{"num_hidden_layers": 15, "hidden_size": 256, "num_attention_heads": 2, "num_key_value_heads": 2, "head_dim": 128, "intermediate_size": 1024, "vocab_size": 8192, "hidden_act": "gelu", "norm": "layernorm", "norm_place": "pre", "norm_eps": 1e-05, "positions": "learned+rope", "rope_theta": 10000.0, "rope_fraction": 1.0, "qk_norm": false, "attn_scale": 0.0884, "bias": "qkv", "tie_word_embeddings": true, "parallel_block": false, "init": "trunc", "init_std_qkv": 0.0312, "init_std_o": 0.00572, "init_std_up": 0.0312, "init_std_down": 0.00572, "optimizer": "soap_variant", "learning_rate": 0.00561, "beta1": 0.95, "beta2": 0.99, "weight_decay": 0.091, "lr_head": 0.012, "warmup_steps": 200, "schedule": "wsd", "decay_fraction": 0.739, "decay_shape": "linear", "final_lr_fraction": 0.05, "batch_tokens": 131072, "max_seq_len": 1024, "doc_mask": true, "train_tokens": 536900000, "max_steps": 4097, "dataset": "wikipedia_en"}
Each number is 128 + 24 x the weight over the matrix's rms, rounded and kept within 0 to 255. Layers, rows and columns count from 0. Numbers have three digits each.

# layer 2 MLP down (transposed), 1024x256, rms 0.126, rows 513-538, columns 0-127
090129135143121125148100116090146116126157144128157086138118147141130114145134122156098156115146082193131126151119115132133126151123153131137152138132175138138179134114143131088114105116112152118149104144147171159119159162116143185148115120162101134132114108125151182118126098055122142121098144087161108141112159153131151166100141142111131164140122137135141152093112165098128102143147
122146162140094141152171168159129125089113119124128130133135143127119119097108142121130131120099120120156124160106125192123134120134169176107111100115085140132081120131148134107091127152110101139130155149118139116122148158114096119161128147121118162114136112123094082105147152155114163100150124118140122132112067130151148100128118154112129170112105164138116097135143080118169132155143
130147119161166085126172154190147160145097111118129145102173128085122178125156123132141167106135092151135105120123137095103129131136103139114101154112158138139182125079135110138148115151113143123146132118119116134147120151153110133150156126159140159142123125130126139122163134163120113130177170169163143158152115111119124115153136138106155158128138135099185130159151133103128109106152
100123151137147083115155169115161140120098148102125104158104089144122141089155146135117101119118105117182107116139115140111133084140138189112148095119118142126117091126108153140145147105115142114162126147125149159098132158131116118105124120140071147090094106166071102121083088084160129157103131168131189138169089134121135161154125131093113141150100139167141114122116154108166151135151
138111132113125121118141144101118139133144068131138106126132147161124117153104113116152125087101084106135139085107151140061087125086167099149164136160118134094148098130146080113118149158184136100117126121100114162163155145137121099118117161116171159149141159128094175163106082127143155180101127142111134085099174098161147151188105129095118130136088135141132139146177100126105084139096
075133147112112108113173165128139139094141158127144144123131148161135120161119134099149100123105148112131137110125166135134093108122114088085117168163139109176074129067083141171143144113126140159135099155168130114108090119156136102145137150138131127120126111129106123122122145136143156111114068173146110083128144158117138090126146124108103167130145120107151135110117116090101147122123
131120130113140126108094144126179145132113112123114127108144136116151110148121143071132136159082106148093141122089130171133134110069150136098135126151085144084147124148127129174180096108119143134115126140142119120150111144170158135103135161125122151117148144114161131154146099116112144093152180122080141136146119157156151151151138119103116132138105106115106133160141130164115126136122
119146150123120158093156148147155139084098136138137111100154125100168093110147127137112127083098127114118135153115136121129138130123132079146110162168159156123129151109171142102138120120122144154138135103121113110092102113139095127116133145136116105102154128086134127143156147140121113137181138127132129108128082137110125161120094168080134094125109177150140108148143133131118133119152
130106154140103124137120177174128127109136151159103135137125104118112161120175171103118135145094107177161168101102105122120154111154104142101123145157105145128104124167144160132136117114167135085128110125146117151124091107139115122126111089076139086157128139145155115155113111154164143116146094133115066129141096086124162106114118152163136141146140156112221139079089141180128061150137
116098101092119161104131159144123137143131139100140148114138127147120114139131115106160146130136133172172113086142119121102129121128124140120140138114129116157150138141154141153072189105075110156128144115123119125158128125137123137137141157149139116148124166116128115142112092160126155121125125143113141097136144092147132165139122114155119174107144128113158130116157190127108146103129
119106130097064135178121156168108137166171125160085117159110085096143093074144128113073075112133090125147143125107162171117112083122199154127123159108102133118129193165131115107081130129146131147116086137100126146108161097128096090142136144149139134158147137147111105100082128129115116136115164160117148123157156118126119162111127144128139147151131093121152111107141103130125102132126
152131133145147123113129162102119116139127138111129129134145174156109154136114137127162149099147143142085134126158107111141141145141171120110150127129153135175126150128136118136109145156128179156133126087139127110172082110097111151128148130132132161105171093129155107106088130157098132097104132146156201118164117074145126115121135093080131145098133121106154103119110139172115091087112
107127151094126102122127129102137116118068173107133115137099128110128094158126170129146112149109075102132097137145093135196130099154145163133122142079173149120112103113132115112061144107134160110133107125112109136148121129109155103139173114113142113123096129173120110163133114138101153155139127115146120104097117113111143146132110086098140070141167174136140150101070126132116111139137
140077125131158143113154131136152149147128118119095151100123141080124130081127162129101154115140085115152120138113127123170147174134121147140127121101172159155119151151165129115142142126131066141130087118151151169134151078126111110124100140082129151102092075130151162135115142104159108098133122137100133071104115105109152151099105173112118097117092124128118113109128127186117124127103
143156115129162139133078142134121175137132139132143126107124126078169135146115136099093128132095161157133106167165127149143139128133114157142165113109104143126109145159142132102070120082167099111133146159108146150165114166130134157099161172112070119109169138120160122107117110146106146141133137118132163132147117125128132130107117148163113130140133130108110157152082136103102147131119
127163140168135080102076136109131083098178128062108138091151140155182138111115144132088133087129151098157116086098117139106153084096141129120184139162157131178134143121132098124155126102101092122126142120136111107104099121159161105076118112108131116133110107125132124137103117142136127101113119144104128150085137091087120157107150139120099133129119135143141138070135149116114161126147
151118131118126137157106145123101139171162185076091154172097167167159144103137159151144142118113133145156149106074109179130061135139126094173124129133093071129127114109116143147173151103134132119068109120113115110177092128132130120141111176107141125096134123155134083139114121160117088126116118130153110139124137133107084144121107168111115139126110134135133152114150109148100145116123
156119129147111149153124146120128131132118153126115140151145096138129125102137134125123085124152126137148107126124140135155105125132103177148135173128122151115109141120147135149139144149099119131116140101109153136132114119126096137150097129136123127132122127135152121130144108126141129126105156114166118175077150127115137103149130121133153106135137118149136118128131118098112111143127
144102096131116142149113121128106126123098140153096148113106126114128123132160118118165115158107104186122118166122134135117155156142144105117117121138191146110131133120121136091113106148166144092134119100118137129165147112116096143135136146139130094144123138130178115151128143144119107136177153083137126112130091150130159146184100160107135102169128130107142148141124083119125130149131
167172152098082088175118136177151148142159124161123156137121135137133126106120090118142131120102129163130146124069141175167103120114104149144107185119120111123120128172127162119130153123112185132095112101104168113116117115152138109159135167086099138116119124116142118165144114120130139174110139080168121126124096147107102141121146125095111090159132120167158107146106139114120094168110
136157108143159137149148159128135109152132146123115121112134142149117109125094122106139124117123098096120119125151115102127126147136151137120146130073113135129090147106091149099121110109118135133117111146150131137086111161092149114140105138123161102155158133122179113097114131101152119129121133105116141148102115134132126156127166130146097138130127145134116122127158086119131132124120
161152108119157145115154132081151147158133123150138162129118141120130132144190164139111176134119164084139100121131135134103163126137141141139102085104164115140124099117105100145132075108116133110112141120120124126136121200149112151151105135108103123080156135173135064095120146118129169178137119121117156119128141140151064161147130141113109085135179095124078142127119144123137129152146
171148131102127149119162127093105127125121145048102137097112129091135099097095110120144115118163144157125177158094159167109135152086105135148159162145118111149123156118140117173098124142106110105098088130124148165130111128131141103110115141089132149164123152132123148124150073138124124067152149102134120098124091134088129149146150112113112133163115119120116123159129146166099115182102
129118113098123198174156143134114124117135166162118129103103142100101161128131132143095171096120144097160121140124104130146119167135137128139079130154155162152104139163147117133117110131111124122146136098148117138136131118140107110164082111115117118139058116144126126134168097126132144135140091133088073137161132148110153129148131135079081149155150147151153132154172122169121134115184
101115082101090147128180116148123116118148159149173113119128110136132126153117119121128138120137172179120113088101105137122145103138123119140097148145145147108117115162152154107104134114118094135119149114129126089128131136133154152137154124116138122152123153099120145125145111136144110162122112100141125147162105145127136113139138176118112140130146155141153138119122115136103128123101
112125089133131131139097084158132151182115111106115132147118099124109141059159122112170164103176155136087117121125147130108131104100138141144094138136096163139112116111109131122099181203142130109139080159089140178116127133137094148122107136136144124129125158156132147094105164089095136105126142111155124114120137146166140098166120112104084133119147098083124125112134151093131152141121
# layer 2 MLP up, 1024x256, rms 0.142, rows 514-538, columns 0-127
145149136113146162142114123116116152118157089153174146119119110137116138117113130141142107138136146137066147156131169124120104144101124130140135089152134108106148114104138097125124122125102142113134076097138166114135120100154114133138149135134133093143119137118105135115141122125104121123160163165131093139075127130106092128113135125112157111111147098134123154147136149113114131159142
160113160141139155160118083136114114121159129160087097186055150152088138143134112147145129124149139117143115127096118116131137155115138109156114096176124137108105117158139125147120088141078100113161145140109158180145143136121156116143104126146106104145113168188101136119107136110152154120086111104117147142079133175125159129114145103132163104104124133148130131140117167151127141139120
084120150116136127100105109090143138135122185127088115124098096133113157143122134124077110103176116106106167161112130101094136091167146187120099131127166149132124092137100137126142142144140174105130153129065152173122148178111133126141131095099125126127184183118099129145101142082138162124150143142155131121131161115138158166136126095104148130112131061115129125123133133130092161126096
136098139128149106122154133141146154158118101084126141122114135117097109136151117132104160150093168138121140133141138144108131165099101122102117119125123133108153122104139111121090113129165140161116146098112120105134150135134122168132180083098173074171138091107124158117148136115150142110130198167105105103103179120149185166121095122123122114117132138121116123078173174141123126127160
172089087131134129137144100110142175147118107084135158126067139112154154160148158102112089119119118101124108174171083119127160107128140135124111136166141140101134163148117168115183090084121109094122092145095141090156150127122123081122095125118146103115135154121144110151127131150107069151102144141112099144120131152164128126144130143082129113127127123129106090111172117149101120115111
117113131151113104130114153128135103108111141136141137145146137141126108135100187166116151136140133140118146143131131105133124108132105126119096111160151118123174139107130106133116137121110081150128107129114142158119157116132137133109126099112146174134108085102128134104133108165100130134158115156134112122100146112159134157092043140133150102115117136141104125111134135150114103120139
117122104112102177100145089126152123152111193124124125107111113130129152143132113143155144105140107136172158143141111145130155191181145104097151139095122147143101098147139139127111121145090106181117113136134135104087116113098123155147125136122090117122107110113132156153115126123167156121125117101120167125120155087122135129139138124142167141120127101111133143159068160116105125140111
193149106115071148153134161088134113163115111147123103185119121167116143176139114095158131086158134105114087127129179106161118157105155124131135136160150074099153092109130128109109126156127084148130128138154120152105083142133111116131133109149113168066118110152119116118130118154122100124129179168116158117097104156176137127144120062096173155109138077096097130151141124089161147125125
125131109133141149142155080124124120122104135101089157121124152133120070125139118176107114111130130104136125137080119140149140129103146141126080114126118167127111141133113169130082180124117116153095114174115121106110169120156131134119128169141106117114138139126119132139122157134119150120158178114122112097123152136123127130110079124117144134107114114143135118138099132113105173139169
098155141141112164133097159100145162185175126127136113113133139111108148192093124069135138118127098103166115137118138100105124101131114094139142126111123072112141148118156112133133159139052134137123134119123140104113140112134115135104098103169101132106115103101092135123132087139113140127155112129085118111098138131126078123114070149122152114144153109112154104098094202112154148114136
115115138130126094106142120101153134140125070121120121124114138143105089128152139150121107106127112110119138141121172129131161137119126164187124138153134176125148120118128099122140090108115117127127095144127137139135104110085121145173141147086147110123131089113155122133131139152150162158136152148157080125145106132162160173087086097140136110161138090132115134139111139106205161104125
112139158132143143089157165129126116125115168115094141145118130102106155126174105110103149100109134136108111097138128132169087141134108106112125159136100112084125166101109123078140114105084118174126122159125092130107141150087154115125137109114130106123091123119121150095119154132131128164155147146064133138127140116109122120138142120110172145104137111103075102151148115121152112087157
126135143122111138121149118105119149134116097151178132126138160113106145132135113123173103138102133118126116078124159133118143117098082125128130194151132095106126141108122166090118117121100144109116110167146097146120133121137087148125140133149113150135134137122137155088148105116138148147117143108153123111135139121148158137096156130144119166149123167144128132129085160097130121126099
132119112132152178106159143065147144116160154145085142141093123161113134116139126155125174142141092115099171104124083155102116127103136142126170143139121108125139135135138132099139101147099184119163109116109127100120133104150113120143110112165110160115118177100114137186137131136128122126156105155144144098133100110123121143126134102118098140138134140116131114136158130126126110153110
158150112152172157117126097118118130136084134182128128183126166124135161138116110102111145123119092125110112148127174148109154100107121112102153158109089125077117110112122154140162114106118083108117167189139127177131123169138106140097155128161130144085158132115131141080142103160104120058146114094150118083146153142163091116149148143116133109110091099099118080155106105087126118127114
153123128097106165102119181106103104151091133094129159131116177119186081108094173164130128174129150149099151102135115149097115114132126136151115152162113094136128135067125106137101149112118105140103112129097181159141131115086117134131123173091149114121125122115124141145124101116146158108140167148123169118109112123160092171139089146115151089091159094119130079121142110168102152110164
102128141168131129114099091114148099133141106114180134122128156136126142106130167143123149126123177141125162083137115109113106089106170059117131090138144115151157106128139121122137106140136140110107147124116138122127142093109145098091111109137112110126143167145104135141088133170148120117101123150113118081133108129131144134113128150127133149092124111125120111121147167132114141115146
133132143103133093120147149129102090125114097107127131141137131109157127088146123133115148138139137136167131111165099098113106090135132142121111154121108127181126126139150148144127167122118148159143141133170140116083084127084096123154123131097155147106104126142118149097119129134146154097094123165108136179102174126120144072086127104125148126119119135126118134154115156124145120110110
155133137122113158120130145131170126116145098108124172124121147140107129198105176157091128104128115159121125124119112165130092162078144186126133169160163070082162131066111135101151145111069121128169129134131120130160093120106084137086101126168165105106129123139133050165108152152175056141156101193136151142103149141130090143104080177152149134123168088115136103169133125151115083143135
114131096118141113135127091132127169172156099124170130131108108133143146102158134134121132152144136125175104118146113098150162132149083128148106070138126103117137139156144084149120123158092121134102154107146095159129128125164145126144161148147084126101105137127097121154123135134122127119104143149155150176122159134106122098094142125160157089118126122125172116121054156114125164138126
151139134132168136118124130170129128099156094119130139122137135124145098095136119097082130116146127126121160151104174127191130132113113113121117074111128093099142131125099071137087140133142120148141154135112153125131119175087092121151187094147177109093164146134095147117113154155150136106085144105146111121163156132195090126121130120081194170095151153100154135185127159099088183109171
102149103146113103126111143124121119135167133196129119159170122159130112126192136132124128126143144117149117150109109119132124085189177128091141107134115129125078099119121132135098156106154135127144177107125144079130162137152104109129126127137139145089126131101148087131123109121096103107068156160144139131123135131125153135063144100125131129098175128093127153118142129160095105140098
118135111125137096099137133090166125126168165116144156126148108148139092153117153118168113098109163106127122122136146130134170137081142124152123074163167112118131123131134140121082148135144121117114167134139134109127134150099120123111114142132172129157138153107132138111144187129123122116137194097117133126125138130136105189157110109152117083152100159072141144105155139170116150093104
130138116191175110107097145098116147131113121139101147132104166166117124142148139156100113148142140066187145151157129093094096132132108126121144099108111134116117124119106108124131131154143127110124129151123101145128147114144106123121130132101157139109088111115110136111132128113106128099115109135132140102119127131154128126119118161129168096127133138135140117152115131074150118135128
136173121122130129080136159130120137123119183122123133090121125090137152111127098149113079089094143127147149109149115116126151146122129120115161140115144119120113143141106146103156122129128132097126159130123141107161097100133123133122147118190125116112131154122160059076143133179164133159124097179098146082171131109111151154080155119135127135110140111118134108127140099104141076146133